Weights of a small transformer language model: no biases in attention or MLP.
Each number is 500 + 40 x the weight over its row's rms, rounded and kept within 0 to 999. Layers, rows and columns count from 0. Numbers have three digits each. The size before them is the row's rms in percent of the matrix's.

# layer 11 attention value, 384x384, rms 0.203, rows 13-63, columns 128-255
103:498539466487525548425483469494475520540526575434474511499476548483473558528476381492451413517550530520474493495488471430517531456529466496476450500488534538466484527569472439498470509576446485555494544527528496515547436579469526436512574477512469468492521514433497485582441488559597438482504482447481544480499546432543514519514481443491538512439441539505556478492520489456550536449429
097:465549545486448504558483480408509468513494498436463567565507550512491497447507453422511473453500444496492435554511453565515494452498461473530489564447516494470471444487530368478481479469450553586465437459443432533461504532445458540505525478526478514483450459470482502501438431414571498536477480627506443450479446499507515497482512554531533545457530510434450457480547549504527490433519
107:562488479557469511547484530481495482515552483545572518506511502467467476482520571538510535570487516512480532520529495567511463544495507575547459420486546547513453497529483503479489492568512505464530561418531503509410397544513534456467522519584498556523514438530511534488494444488517472467542400512482486611585538507464519520453545514527564460488462466420510516510431436495498509602523
103:473503587471549514480405531493491540459447546455457434488470516416510536567507499531470512491539462502527500548503536568544472541499563467508503442518528454465476409474517445508532479506441523461531442489510522461556488495505508581514546515507496563476471506477497525534618503499497490502483449471491517464485552604480516535514486494543510434546554515480548510562497524527550531434509
104:499560473469463462490492448516501555452440452493488485432538502469502497363452522481529498471483469472511517525536543549510407431547480476461431571490490494447475515460550482541439472508459476513510484536555508498548491477539504506506600533518442489469477499489493543486524411475558530441472529498507509570511516450521494448542413521465535536475440447531464483491432482512473586478410
106:521466552502505444507477449515524532557515554494458510502538510551497516546557481471464529510520480483391467416488536540506400503580534486516500560481480498505426531490529517512546504375532523481570505386500488512472446462499380422535537507464500518532483532490491535487469547484521457409534470465517546478406475535521459492515503452468502518490451527503463524415458469449481436511472
104:480440504395480470505493505513518615489510423503552507485525497498483393495516505521482479498501511439473509523517527503533517484501471466517481514567504529541532511583522543497517437508455514519454542437477485503460490408393545477477514431479467491470443496525473475501481468477496483469409539483542531483498550547470491510510499518517550510568418495511529503505431573530495526452547
102:574539432547427506479539543528523424508485471501489540533459511482467549474430461490517500498462448539441536470470474453513594544556464472529505384475507503516516479457504453409461504532466451562491425514494419575518537475508455514566543459530497458519429516556529510489546459511486475514517478454424572515456361516514495559498520495522489553534519533585467464546533477467479471561443
105:445537470487511509434523508445549544516534529477549358457468455471495496511550498585504478558464471510520490526561522474496537434524510490528493515481465491517432533513526517464422558581545519553516539480460533457513538484565471477530457584420512459533424488500478551496472557472576478460463486440534441519430484458543520413534503501466411552496464469444500436522517426521508438377528
106:512458511513547490467540429505454517578435524480525503499543521487523480435522517503542452446496525518457493482605527558492469460491514553525643432533513489471543449559470526467497541541513556517461461519553487481515530531500511547486482534469479438519513478504519494541482505527459556578449421499518454502425467509486417512454495580489591430478472532430522482421519550401436582492596
105:472494478493537586491504493468440456572495558498542417495422513451509421490469534473504516552544530494467526490455524551520541494466472526522543521493513505447547565539524479511466464460483499467471491613528545487470511493488541420499584503492513525457464496508490506509457529530531466488432532493551523410501403514471479498500537470496482581516584516528504480552469539507474535517576
107:538499474511528503570552476502457486509513504494482418483519509470408514476478562517578480536481488493544445530467528523516522541450448510484521530509548516451532479491452504553473537522449520406523565565538531501503501526555479550498504489484519537516466554466471445522427507540449499442478547513521539432489410456514529490554490464535558568497523496488491436521527522452523487438530
106:450562494524555508558496553486473541456469509523456521529519474496482484529515489452454485481468463501471510537494512399529486401474525551477520444445532524550524519637489492543612542422495382439477474490491519461462512549511533444531525505519461394477442493512459525520527492571512550555523469454489530469498414456421523448561483463497559468581422461506525481545394493515503556559485
102:489527514567523480567545477524508484483517488468531434476497487473452475530471601460426560491494459443439425504599507447573464520519526448491551476502506530518525513451551450460461553477529480482459493491502433497542436522544521567549454436458524512549539476528483494526522529557507467464451472492544457467551467413518534472524555486460476471477482441502526495492549398500514487484467
097:475554508430466469528543531502506467577490441509456477494550449482472511550449512432509475444541541521496410485501482447513567507567379488550543470526526447488428541526519498453467565504469492497467471500551470484545480568440492441529466493453560440542512521522476456503442528456474499451535459486529480506485511538512540510421459494487462507480574452493509497452509527479520528502457
104:515487466520488531553475501495470457545491485538532465506505509419500501488532456520527551454513563570503443508520501426450535466447492448481491517488528572526488492519437465436507498541497492396510474466561524519458476402484451470448476497460501487449457541481532570453593465506559527442498509473480540437464484561495512565464504552515540478539533566545593513518492437440566521526498
107:485479461541524456504489532570559475450536502444461491525470495428509449481465441561501517557569582500544545468549514534489475496482457485528430417425512497499415484517483451513477506445552494492502494527457495430523522525545492469523449499568503478426582566462476544548534474510563491443504468514531496497474489448489524475505544486501620510461439485494385562405452441523516608517477
106:499593505497487483483446562415519509509516468472506493511555447537445420429478480516452571487453511549511521509525471463604494517502511508513484442476501485460477508501546548470454494473470534559465484479562531482498460462481451540482441503429479575473505498511578542498537461482479550501467496521535450497529427427464454501523405414491472479529482503579510496501576472518480502455545
103:504475508456500474487506494486476495500541529447538509469529491485439516506531372479541472506479486523493530510546495482567492488516532431443526498546480507524514521402513473419517563483516493470461453542492515494499519462480518432533509537439502504495514545477484509520489489499480465496480447465501445568442503496524483484535589543555505444552475555428498566580484542508626511532584
105:489477459490478483494450465470482475530409473490436464500482459462455440453482408538496477480460527516499470514478521490482562563439489524479495503507504601486512426557446536510509488443503447569486544466571446516551481565436522508426515435528499506519456442430481512498488438521487548535519480527491612528515503551544509486539493496482513494542520498448454503441523498527486534499513
103:531512511445441498509450526502476447545509482486480550499527488498434486439448499476475455515489480499449494521534500417409474474489536516415494500537490501515469501435576517565515455496490513484512456463499457479475522430511496488526512531497478464448492470557533546541542474591499483492495576463495509505514489563517588483512481500488492537455491460553482476444454511554469489548490
103:522502490483474561493535454500470529452466460474451545612501488501507476514530571462547489513605494519462504487471521533518503520509495420554486515463478475526496486490451507486553500464493523507495501484504549512517521517465482489491554425499485528533450472532544449484557553543505517527563470520531484461564533514553501476549533473486553550459503544482519483458429538506455534510525
103:481476499452490523556488635507523432513542507480514512478525481560504527506475484472479514544503522416549571540492521573490503473530464497559505385536470552433511468487514487511491526447496425532528535528585540527464508560499529543555482437529545450434493397525444508502543448470523475536557510529493531469565454484532494496547447507478477507579484523536501520575503520483487492548541
103:516494518498484478507502454425490441503466535457493464536427483501434443506525545511480441438496530516474538551513471540498562442538498555495461562458532535435394499455455470481466509496446510484477467467496513481516506480461459512458414586534491520507540588462582460559493504485498501479511521506437450482451553468477513448479456421489474420550477526431536390460536467543546391478484
104:521489466483504502458481464505518554406470467463467560528492486520429476522517568559469539456496456509510476505461557454542494491370503556435490414483560516521499429502460507515470485514509422487495498458496585478526521566510489393505544576449492540501480468516557472525542480533468487494428513556425499521575534555536458571517426496458536511527493442484467437474480494494441503474438
102:464510487495578474476496561456500534561453470426529477489479502505464447500479564508525513522493484495524460517487540452571533546563450485441544517458474448579434442518520498552460494518566542441486488487513493517528578511541450413507469515578472550511554437449464507425537597508473517523490553509505522501406496588543475468468495422529493476480481493466472490457527529544552474467587
102:513474456469535506603433444469486502570527416460481521477460541465504490444511535496541467494525467592599538480489495522544557538540494523514439503563570505575505514585459515600498515467543503427430551471510490540505482539580482500465483380536486518426519503443535486471538508454524525568474481513506476458609546514482465492459555508446433496450497494539537521469529523504513516540552
104:509539522581569501533469441546530512535553527494556433517503493509545586480579513425511456487494517515505556587479486576490494484494521511470474542469475507425452464492570480491547477511449489486504569490543509482508472475485506504524463406569560469518532492466495550523570490483482545544476504533504547505476527485441485451561511506506485531512481473516493516486513514466542496499506
103:490571489493526429549507464511542526507545473541558471557445469539415503487494446535511476513573538521554500543497523563510474493540478518481503448520407568491476568549530520474465503487526475495419444473508490520492517433501591529468465506488495507418482481502488542448469493452533516503523477457532506518519464536528529508528491546480548476507479501442488441522460534493563512555479
111:502576515441474510538508472465517448510521545507491477475491568498494540546433500491478488516515540517480555527578492495502549512496515434494564508484504516500594512553506468569415470489437440453503442557502543528471496522484498488437467535497504431450473514626476532477584459453476517490497456572537483501469486516526588534484534449489466432485559491409405572523512473503449524490475
104:538511515470514494472476463485467468534508550535456441495486520495535488509553571513511533474518557545487509556547456509461525517459457510471507478507508518474526568491505514581626450469457555451497402475547534438510472541423415545523513482466498528465482355539527508532521553571490433537494449510518517499538471542519538546523521462488520489573517559511507513509527533467473489462557
107:505510435575518432452502517521478489495509456528475556436507502484469559442363488497542444477500559490451501488562501571522468520532429565527441414483541496499497534493526476531460481472493523503496535545486537457561448522531512467499457501484499465444525408484501566552475477467469444479507520464513489490455486565410537479470450553529494477521377472510527465524501443425432516456563
108:459526513482445483620533467524503477505419497503508497528527539486446447591500496518466454500479492534493526471483446495508543479454524453473521536476545486520547485413492514475559497540485477487504582490459496471499488497532493452525542573495473575457469469472525560543507506504436523485526468499494487518510491463472547493504457561559549477503460475534492464500474598527522597419511
110:456538455528521489508564513505504532472527445434566508513495446445491489534444565444560525441523441527518530563479545485494529469535395479468529525491514511548502495499533471479571423527506570559588515503516426511492449514496535466527508602434561531422526483473491482477518483493508449504477507484503537468492495513498466579459505493485512526524543488531492525488501443478540550488424
102:522486557510551476548512497548499538520454508496516530485557471510470494455531460465516526481584477492552545561446476529497461402524484529480516481537523471475479462487563495494437492545490474571508491619541436540455432520512492423442540479457484501522537559500528462543480564531481468489476468514489476479407443510531550532463490443487463555554490469589475483463511563467534494498483
108:477486486518518517501435499489460525481462493440494479534488474562513469469449513449441576508497526461487497529571497522464527483514495484505538511495533476484521487536522506499440455557493506453557452528529414499477531490521537412539478460512489459454527516541513504531470505505483501496515468468527548522547497520489483504528559517564459474541469482494468496570496581520451481557398
102:506563507514405557486531480477544472517471436538451527506525494522467607473560557463532551471469514454519558545460544479471524549519517483441501533486528439517485497535509482411541488475489480522483403466537450499538470454502529451512468567499515516523479498537448470515478505476532497468563525531494544528537431508483497503487513433535492503406405503619541513571477482510482501584551
102:513482480498523528443520438507468465473456584509506497534499535506601472477468531455459514537531513500501479537509473543472476515505478519516503520550506480626486494521464452460556492591500500504505575475570532531539515492522509531517541554465538551539564527484450495575542472520452483502496490584517548529405450508421505545476498405446476468548503556589514526442477460510549533502474
102:543459514513566454424452459529488487474499570492495573489512519480458564480470554484461447469477462530469523499519458520455529409477494449480448531507523469508444420537458550482491576594499419466515577501466473521484504436458500539579489446440539498533534481500520458505499457438472540465505436516556489576445524468566524480514442579506504581513498483528526583535508489461544529550508
101:494564547433415570493538561466536478486509539509494447440517474529536595543500493548462543528540558501510483493534468504475463466480530518448546465464475488494447428508446468470466441489472535472470428455533489462539534482547461470488406403519509482492551467588532493510494508503525509548506511518494496527538462507461461454522453605497489489486538472578528493483460526493506465481466
105:490512476507468446529524549504515516500525585471529544469478490466536543442541512441486547452473465470464465512514423585604478495521494503430466479437504518520474453507549502464472427443522469487511516471470561512472524463512547481482557499470497497434460460508532478547518489499545478527509557528527529590508458468484471504542521519503607539518461560538576549513541587492569511441485
106:504430574490528492586485551461532542443474558562552498490482604486497528600540438525472493500502491553475543475548511485485506450466509505516528580481488520511624544500514514508542458486523421504478564529496468410464468500457449496535447497543453528456536471474543479466547521492516428449558448480477518429520480487448507484524504473542531477482506454453513499491506475460471449465543
109:564554482479512534573503472427503532459462480444471434462525482453450524498466479445454541389532526425452569474512506477525451465472492513522467514506574539501495482519403545482493489555502464514562551436525526479458467581484497477443547446528500507501559521539494464522486444506527465487527544528430504434562565556519455492500409555543506477477440545476566497525519556449533468522450
107:453532499528508524486468515501504491513553509516485516498502572504413496518506500539486521439575517563471506506493448503501518496481483499473556459536487493543544492508479510546467572461519529576411496420472489545478548440553441526532553519468492463474482496521432484475466546503464482569519475475532553495516533501480623453489482480497479501492478508489517496529512477466509498603453
103:520494528523512495477502408503512484533554454488459448526538448516415382458468482459396505440456474500466508492506489493443452489460577520475552541444452508530447487524514470489566511486433503471484573527469477473536525460494561482503476531428518524513511511485461522492551483484479377463459558540507544426476464434512512508459462511558580511534400532533484490465524541500529515519484
100:477536499438485594541530496458500520504516499568435503483478507562525534490481601492581525467556414423484484457430498522486499438476464503471493426532464425500412499505470550432431505548451499494539446556557512424482455580485505512511547564504523543445525468566453482406504497459396533520482492478573491534506503517502496566532421525554520471473430534470555509485525583457464557507486
100:514495470529512531459479538460492453480528447518471476466452472483471449407515537456486505512475472439468512549534446505475516486425506542517487504497566544567496405498448486514453515520559587532463462583503530515506510516484551473550427487468463529503398484544490486479477559492547467532451538536578520548484511497535530536535489459479530474474501510513477492540521538406500503461496
107:508469543441481476478566553514496479471482477462472501540508520547441504475514536557496531462533427505458471474516516530463431561563544513498518505512526420454599493532500405556479449469446451498440508501611503601429525484490491501484470541480487556545544458479550547509548542443461444436505480555520574466474538491580472490442527519512528458521501514579497532519510496465499486499461
102:539524549491522475501492472435485509524509479537480461494511490475433578522471503534466503506468450415513467454469495472430510516491452488531404497528498439510490447480516544499430520469430463548479489537495518555558456522524452489511436496508440498490539498515447519557561540525509472634496532421445494564482493497584514539508529494529543486555514425421582531531449473510474505501568
110:560522477466484531607481520429489538464474503463541486402453490457472436442494457469487463514441525355487507565465521527407473567532508548467474398520518507498490524558526514499493567512516470485436539533466569510445508564484493497504529531441531517507532449521435516484519508465496527449506494394447441500541492459525542574462513515530561559513454516472518531524502556478554536468535
101:524577520429449473443521533485510471519480621534508444449488534517541573533487453447520407462489495433539526463493511514541508524526503506486530478480505541496475469471525530468647558472532501488527508495498486466538470517539456438502466459500566540494558538515509510469488445447465498430457540532511516493450556447462521414476515457413534494523480471529492508518536557494512513547520
# layer 11 attention output (transposed), 384x384, rms 0.185, rows 13-63, columns 128-255
106:448457531501462559579413529470521520429467446546484425578561487508467475431568469505487549526474472519479488471496471456485503475434481421451487458523464432569498488430481439492524506501518537475510529476504509480435511469511517554534476518534553531472546503461431539472503456529497473554502576554571546509492494540459526548452509518533587486584536502478441421524484519571462545474579
099:561526517518451559446540578510494468480468533501543541452515495483493498485532594505485501447541605493561444483500540385494537495437447536542475465445479584529532543549417530486514498525527482486541492552532541467535493525514523533538517523433528499509488501494448415536536497535558554463539484499428530515521539519508476579474504482547512427566466468490506502562469518501452574554515
106:452437497520426571532489510458457491513491534453427481470488481521492512538519487447475442467514544532505503561495501507503472437517506401463491492514500499470521497460505466463520558518469557471523461471474559541495488486532475474493474595550491480556535433482412512518518559498525523512491525573497464493481509508519521517559507515370461534490535555524536553454473480427512462462474
104:518446493510447550480510455465478416479528443496471484464525527576482501474469527552460462526450506481476521461482523450512483579424567577436595483469469502467534490504526494475536490488533466468475547524473509514458454433490424443525490465546427442524534460467472467468457464419523444487486498492502459499533473517443458419502547453486482478515549508585515476504541519516345528569481
105:452558474471511474534443525480473411459481553480505479541466531451546516545524576542529471506460482492486450526412460520503498517531555533514523462469566463531489504479515531448523548532471556519529621508534491513486453512458459556433498449513564510469468497532473460513535570558538510529588537556518509420527512484540464550489503456504493595466545416418547534514518440499495432502513
105:431498410441522577465546475531531455480515451486477503473515451443517442526465440500483496480515502433564538519501564438524500504531431503454502518514477435460501495458451511530550507559495452509515433558488508549470500544535513474500424465481502562530530476457520461501489428524448544525483477489534456463503516477551517538474515471503533536503568524458552481494495519532546567430522
105:434510524513462488502470565545451528553533550473482464447479471485459481524511467468497529495533406502411527488453430556460577518530493460498486481440467458445493476459479436461413477469519540457529502551526506544500513537515469537511480529512562511506501525507546395562515508493526411467534515452505492550480521507523510550521480473437508543415522522466523554508502466545498505508512
105:453475519435558490471449506459477497523485533569559485414507502484491559524542414494536493522563541542543455551557388508450494498470511447493577486449515535452489491498495521564469537528466535514508493481481517470480398491471531522510431517465448445496512472492514473527474626450523535508566585440554508504554527477496528506460496511544502455531603448468445493433485495502519537512465
104:520528511533479560592511459472525448518457461561478533550554481428436522526524516491528546478444483449544477482529489445465471521527575487466527538503484521575476410550481531506547507449491504379473474430461439497492464506484514505545504515453503577487481541518514490470489525489462486574537460536528491566595472479543516512510507492481538524504533524555454467519508505504472533523488
106:500471488498453506525537515491524465511525448508478429538507495528436487555508523550543437491505472554445500569496608528437471500526477508401489522483466512496521562518513467539509425474516534450539448492514528515549535516471513374509533536547523448497491511490594462528456495501513470517533507555578543486477506442539484485502443447561521528462447500525463536539499450560515492531498
106:566539562535469546457491477477573474464464474479494469488571481519553525503500496514482518511474547552509435524490509542485462544505514473490540591458501490530488457396514540488527518438527557523459510478448520485557507477509475524463512502532520524519530506532432488503444524499508466416555454418501482530572504379547445496491486464446474516593476470456517493523519511560523545498490
110:505518474489428525507501498491536491505467525516474546489476458499460489533399463469510601537487508544496486571539490437453484459583512550459501505604510541545520542495463567561513457459518473487504520491476510446497521474456548520466560435507474488482567451475536495569537488535535569483485475547459506498558513521539492502488527586486524435562486500496498491457518469503425508451500
106:506457541526483506516523499546467427557466410458485485508541555515444458471548494467431487528479444509482533507549542511491443562462431516508480499446485505499451520478453493537445472519472529604495557528511520497535511444487487513497562507519482480488509454479455475516512517451436558449480531457508492531504517519574530529470499437569554508523549496591458486445452510469408490483517
104:406515440525501497530475583481529534531583545486539524461505520510508500572508554473508465454390493511575532563495581488471485431491475500502510583424546419474505520553448469456502478480534479600499536532482460533524526506394518504535502511497502536508499454535519387448566492494532483485564436488512508508467493538528387527477487543491489465495521509523487425544443578546468560471441
105:438465445515528517466440599525497481509445487505480525544497474469537526505479483550459541491492508467385478434537522527446536418502495494464493542484544491499475498516486504522503532496541528556516440479537523565503531487498521605494574549551402555494498515494470447480521516482541524492463502510516493561504532481493459489457504565500513515521509545516483530464514467543541478576455
107:479492608493485453530421522438482545502472582447496503467457475539491542452486565474450464535496484509517493479441531500499510494552449544544521544557522473541499514586495483527495488502483526407537452489461541508548469480527523524455520548606494480483499456510495487537503485446534506576530483502505571580496465475405517523476498533458391447514511521522497504464455483535442538505511
108:498540524509495561511399499392452513505524453596568539517447462547541539484488571496535446461518447507439557506501488453456506553401487508522541481504491497531447493507443483479493542565512503456526563480571458514425577494558478542521553503473514421484487503522568479481500496437506487524553553445533514476516495506470492499546473433512452590506464463534482463570465491504510516482501
107:545524494511551470541542504504457447499516541514411498476470491414468579527542546518475490512538478489528465521451535446475415522507486504407522555535577502506514491482546454562506443513514525490522528488422451479513482501545509487468555505498493429446540492429488436426466548524464539493501547511515517497473500496492506571460529468558487563456530463480461519600434497580454480489500
105:501551504524444578385407480528472465501461545475530446514546492495515499470467553511501414532536513554544474474413554522463538541480463490448496478496501554493503504560488428570406481544512436484511538500489478494482458484553470543521516448500541516511441464561479623448451511519518530520509496476590595519468537510511462544482478477503524546537505400570561542391516523517526516463539
107:507544521495472465532595557431589517459500504553555517497522543446443529446425494495517523503550449462529541512453557377537470476460487475512543522462449474522505512478541528510489550535452471509500511535502462512406531500498498505499457558419486454482504536540462526552595527450466506552395497500498461510498531492511474488534503492518477466482452428516583461521574545564452483475494
106:483531527514523461563397453492519538560525542535540461468492459522501516460491518532459472531503517511551486490545513444522469469527564613543507528499488533477497520461496484507495503523465480441539543520487506541498591563503504488569526483508522534606447503511492482492482517474524602533543487501476502490470468464499490546473519525540486397514526504533469503534472501515519473454550
104:515467447514485475450477451506503433502531536528465442436503429586503485453480430514459488502509479487500507532535500400409461444484496506497496455544497551508553456474508557453465490539490505513506448525470576473450496475545543496518530516519526523521495513481550523642536500526559472433540524485539474477517472472530449470459476528531499526425499511585484477530487438524561441468474
103:559460513560496504503475450482521518424536580493473533481469531416530523563479529532560511479588444556454450517469473520552475481565539498490536544433529420494581451477440481471446496529524533513449460497468519530493470498537520519546486562527467547497477564458532460427514533468508532445470504482538474462501509585507499490477531532505496536520482454439506461441481485430522475481473
105:510562509487441514502424566508549563527549477462495511460530475567475479464500547576443490546567494503496519445487513430495456516545436486486497527503435522576538479499523541513540522467424537490623469486520550512527455601509384527468533513518472499443466484526531494518493501481480485462583489413476588522540499552495517547512579632592499514517510479526484546503476534534532471491483
105:524519489524502429533485481513503517490417505541532508441535476471531495473494453505511474458458468509456553450539493479455485499535414539463429590531430514451508578568530482478562496560467501487432506507549520574517441531509508516516424446533459463544521574477517538513480545511539562492492510443483498530533532506408549458499447493521450537479542517561574564494488499573508470547476
104:470485512512513503564463507489501554543438474496471486501488493443469499528514512543498491477538466469546512524559542527436446466437590425509455564516445505549465545435408553489473427460440473494427477560449530509485454436497472571516540413482500511475462492566579459514404447515483455427424474549410490515460494456415521459559437500519525523532517490438531460549410490488389603562492
103:551538555499511461480472512519519518398430509475463488478478498458495563563507506502488520497496451462390482525470562479450477431542423499479541528436482552501505535490464526506481516565533500546553506523480518453438512477465450487574416514439543493480417498459461552442538462530458464439490556546469526509518501539537481524535474480544468426550523474458446566542481499498491467493465
104:523470455539580492501397462557495471509500484492413561503465474582460440505478488471485495539516509484523457557457474466450529545541524418496492488504454466517544568555552524482445524511548432546426529521442460534491502543522493487534507480375475518513503477549448438548501516532513457498511515458537501546518476503559472529513466481491545476480452517459509436417479464540470458469424
105:558514508471452487540438503462443486478458502472529505437500481563546479522527522453567565448516514459492512499533523517494530458467496475476503502394516503450483497485516456507499535442556462549540422527584491553523418443567495578472527506469469469609548449462493516472466495448501439475504621534520499453549550525530489567503498452454404575530534462536474547549494528463473457538447
106:489527512527495477496444505561454563489523510528464496433480481496545490467569480502473539444556513430534512489486478528505516465413518528469475539456545491455544443500543519487570475540469628570539605446375442496529512452530423524539502511522483496535501526568483451523538502511502591497489531525472502482509470499492441516516443572480502494404473473519525511492516527525503549500446
104:550520516488462412534573438455482451500464509485484568498504573506554482510547522504474480555503538458539494506486574564479487479586469487505550489447508507522528468505411550431493484482457443529513520489457498510508463492499540459504434548460545478510476568495493437574427464510470451438469513561509473486425530535476507507515466517438528514466535538549486493457529460550510514444477
107:548475501432495509579452539496466431469418558438569486543518530433525501483519460467522549500529365498553514534502499452438544451503552422470505519498451458519482488515514462509492484501517452495483508485531523532468499518482537501566509488488444519514492538515416503517467519505488516561521450490534506468582479492518478466514523466532482508518507498471483554554415436575521518541536
108:553530558514513514508555574447488473485487487543515456433511491569538478430513419505435504541574549517467537574571482573496505451539506558491486485529422476533496511531460508489497541446476566490458541459470491557521475497434497519512525485517515491447534484486467474552469478567457440499405535467568555456428510484401497495532481434410500540556532488518519574520514451443587483550491
108:528537491470525478467569498507517469481496538575558530516465519616512548466535452546495503502498502510513467508531525504493525460538474480526425549532470561495506556585500494465504536460535509488465544504508476509539523494515523614516489519487501556513527521486507537470483506484557445496445529516502468576541504507495502602505520507560516520517519556478511519499491468410512491533495
103:523520448479499465406452570448534466515635479487503522460478474432476515483461496478467518494508598474524491505546489508581508547547533499490454448493424495513428507548519565507536465499520470486449431385484518508435550429484550553534465483493473455479472505517533580474566541511539458509513525538558515542497497511466468436456525564461511519526512487550455513439488442443448457490470
108:482504583501485532538520489566557405543583509482536569479516518468432482535516545562475503492517508509469452526420518460461510534511529528505524480493415487511451547561436454547523552507406486518496520484512502456485582565490494593511590525516484494474467512604525493580508532459473487473525545486519482431545483503463539461451554494443510530528514531524493484490496456478536530515506
105:518458514510467510535533460612548473471434457526457582515442480482502389531500556523495515549568444533536508498435503476491555454474418544548448537549522516549411469535468482488471483523445561516436541458486460371551509478460480468515469479476438510513476494522495464490448468563463471498554476518558505484494471507503532464442526509447466487533524473551551495530504535513500417479428
105:518506505481535506543560456509477542491482516543509509494459445453479569386467540476506561476516499517530436466442479554436447448429450475499470524547466511416563468539488434483482474463501444549512497541441553483425519535465522516428549522491573441542481480439505431513532462524470470430480525479529463514545467472471460432495510533521538457528470500460516495464575480559490586499473
106:500524553578553479474392599589482518530499477521520477483515481490524527498512536490579508482555470531581495536445514518506497563425492482455492434536569537540448536492508435502495489501540504444475541541520484465507488525412491483492527537516454503507534481514526534545521480507435532491496554502484505522562503526505536513451538492513502490485537506494483463360504570488475424497491
105:476478537438502537480498486550554508496528500551523429528490520505460422530482503502545502444504450533512473500477541514558467542535470503481516496461571510483502517475507462509445548526505456429456453444504540480584521469476532544507523561559432511483503490537497506543453474519522551542535569414525426515515526620470461546521507417532465472465454561537535461564582509522532551503491
103:506513544480524575449473416521546410564534477477467524539464527569420444521468499492502479482582520514503550514542466539464513585436526495574528522509437487503571525439510470524526525540523571508472447477509534507461478596405494473464493459522552510496483483487446470519487546551462529460454551561469501506520496560481488501510500485441448506525500506443483448469546520574440502544439
107:472497454523548471463507504465493493515554527441496521517494484430545425468461523406521447496489445504483490567442531578507484495539544506481514469535470450385483472481528540512455504485483542491506489500504422491476542483513590430513542428453553523504542518530468479516505506533530434514448479395521542478527503471523568523500543552559512467515452565531416462498467539557485494472472
107:466498465482450484534509511444473488548538525469501565498477529531482524494555489584556495513507488594441496504498533466551482456491518554504448511517492508556453571440515513505507488478508542486538483494503542493495507541449488521521491530503500530455491440447513514515499549498508433516522513536550462412531542524473584543535498509425483491600507470504478494529495483513479566474552
104:505550519512473504516505466493487481447456511581556574496492475462506583468540466514519503522480489476594473499433528525489542466471435507534465557505584570503551490446527474487546438516557510533536457512564513525448519448468402450485537542481539515534456507480523529455538455470525513445482553467505503520454516472441505535404498516502501535478555536523453492439497499507513487471500
103:522544454461485442448614486498505501478451461492462537477510497472522498524478543576525474522607466512470488562566485443456493430470488499490493475435482383467445529553463531481488541483486486490474468470524453552487433535498486488458553583581504503466551505503474466441562467455534513483547467451481446492479516528413533504410543539497422537486500416490534483572468478508513514539502
100:459511487522509483504519552500447597462509479436468473542467474517469499473510451517502483570577481497471451500457530464510515463496542512518507581514496509484501507423530467502543587498545493571566496477520494519480502529444532520540421497491457541535475495528454565501487432506503458492465526563496603498490422532494495427444518509521453533446516461481467428503535498516472459554555
101:423537509509435510513474433474534481465465573582497455500534548581480583532424571441499541481484519563523481454428509518526523455514551516485412564423550454453439530506496500471481483500502454494531562386513529448484576524427554550548541472485596524497535502493472498486501421499518513431550514481525460474447446541413423488534562458457471524514552440482553499517537480484519502530461
107:556550489526502471453329473488555444523520499476544504576535549567557467523514463505460491560535554486531562441537566466509558446430497466504493444456555516502475527407507509511490438509535530547479460497484496473514415485465514474526505443539517432492488514505509434503512420450516532513491531482551515488483493549455497517504499511517494542495482441548474514538461493518475488530445
105:513415512523483452485550538484486520543543524448423459526540478494530481513500469490541465551470531531528567454497538562487512491508616513487530510566495561514495471492491467485537445496469567438476539484497426524422464443493480534505523519466510530491410545486472460460488486462519458493519493501474557516585531476502441523518534537489609595456439492465473536460476538502452421496525
106:482473522529506513506489496473465529563588476464506525536567478498515580500480452515576553459526537539457504512484520520574517446477534491492455550455481466557575510522457539546507541439467542549505521554460410523490411549534434525545545490477465474465416543526519499524466433596496473479508517449559510587552499482474514485489564425512435500579536545484433569483514472543424511478477
103:465454514459519467554432476544491626481500395526460547528444487514532481462488462602485610467486537547484482523466470534510479523555495552552510502423512507513584523494525546562468497534541458528528562434448514541429523518448506486505502480489448516462537529459428484525482595523494474538465538535547442522475470498500529520497408500492500477454493447552519538489383483484447547452554
# layer 11 attention query, 384x384, rms 0.132, rows 64-67, columns 128-255
082:520497491476461531570487441501518460549479536512454454520550517511493550528495484531487529497539533488513476474474532478499460540520485496511525559434494584508475487442473448529475449546507458454515491430506595477485592469468587491466448446537512439506518465587477432528558477522403428472491446489555456495501457492435571560556507495514492524489495464480524547490452521557534490562406
088:505592490478498484453449517574493501498504491471511462521521522411493568549584465489491424594509499424532507519479438493509506458446516477454398425479468470413536513515492510484517497458487549427534445569535539566418495436527441483459471583491449466499578556530471482499489523474460550457469431535572460509531467521511518577511519511469453564522597479420536510523507466437449580501446
083:447477530550519498615478488432580434528427499534549557440562443457537445512457526472514527499471542486558512455509537549487538524497510543544552577471520495557532572472521533457478472510523462475494469504495512540524545584432552525541523382431499493516514539577562511473435513496542450523507526486448526521503444484447532410531584504561545447454544416517553523488513484583499600451488
083:448426471538466490534509474440459516516492458567533500473459527475487429565540489471532514498479457547470469433585489532494446500457542433554500516484470559499486499518487527502509418550475496510494541518548452512475538547479517604567532549568504505512488500439518485486477476519541477471543486552446523535508502514554540488505524560425540531558396507511450506478473494554531501434475
# layer 11 attention key, 384x384, rms 0.138, rows 64-66, columns 128-255
086:494512444536453501481456458453526546465563439509510519454484530524503540472509580459461572540467505472520532529506500509559534517491482510529479494538481407505442455557464524478489457458534516548539528478480461585528505516523538515508602478478568473524501514539518509483487500514588558536475535478414494584551471475468546474497540495426466501465427476504527501472499536454532454508582
080:481507457588555503551491534502484486501525458511457485529529511499540501541482578487453608544488488526482563429491518526460541572473501527489571571448494504547449559501566450434498492466565470464522532522492522507485534526489590484519554493489499501517480503525463469524543562512526437515521566536433517521526487476482559472586495463467458400497443541534489522442515483529458478525493
080:538485465511428480422528418516507548510461518472498544517517626559495531579490432486505496476492488459541517486456474522492545504469498504510579489571481443478524472498495510457482533535491556522482555580524475434448469495537493567459539520512459494549458498467484500520507451487503489433509548517544505445498514551496495479454426508480440469506525476513538544441457479432461506446523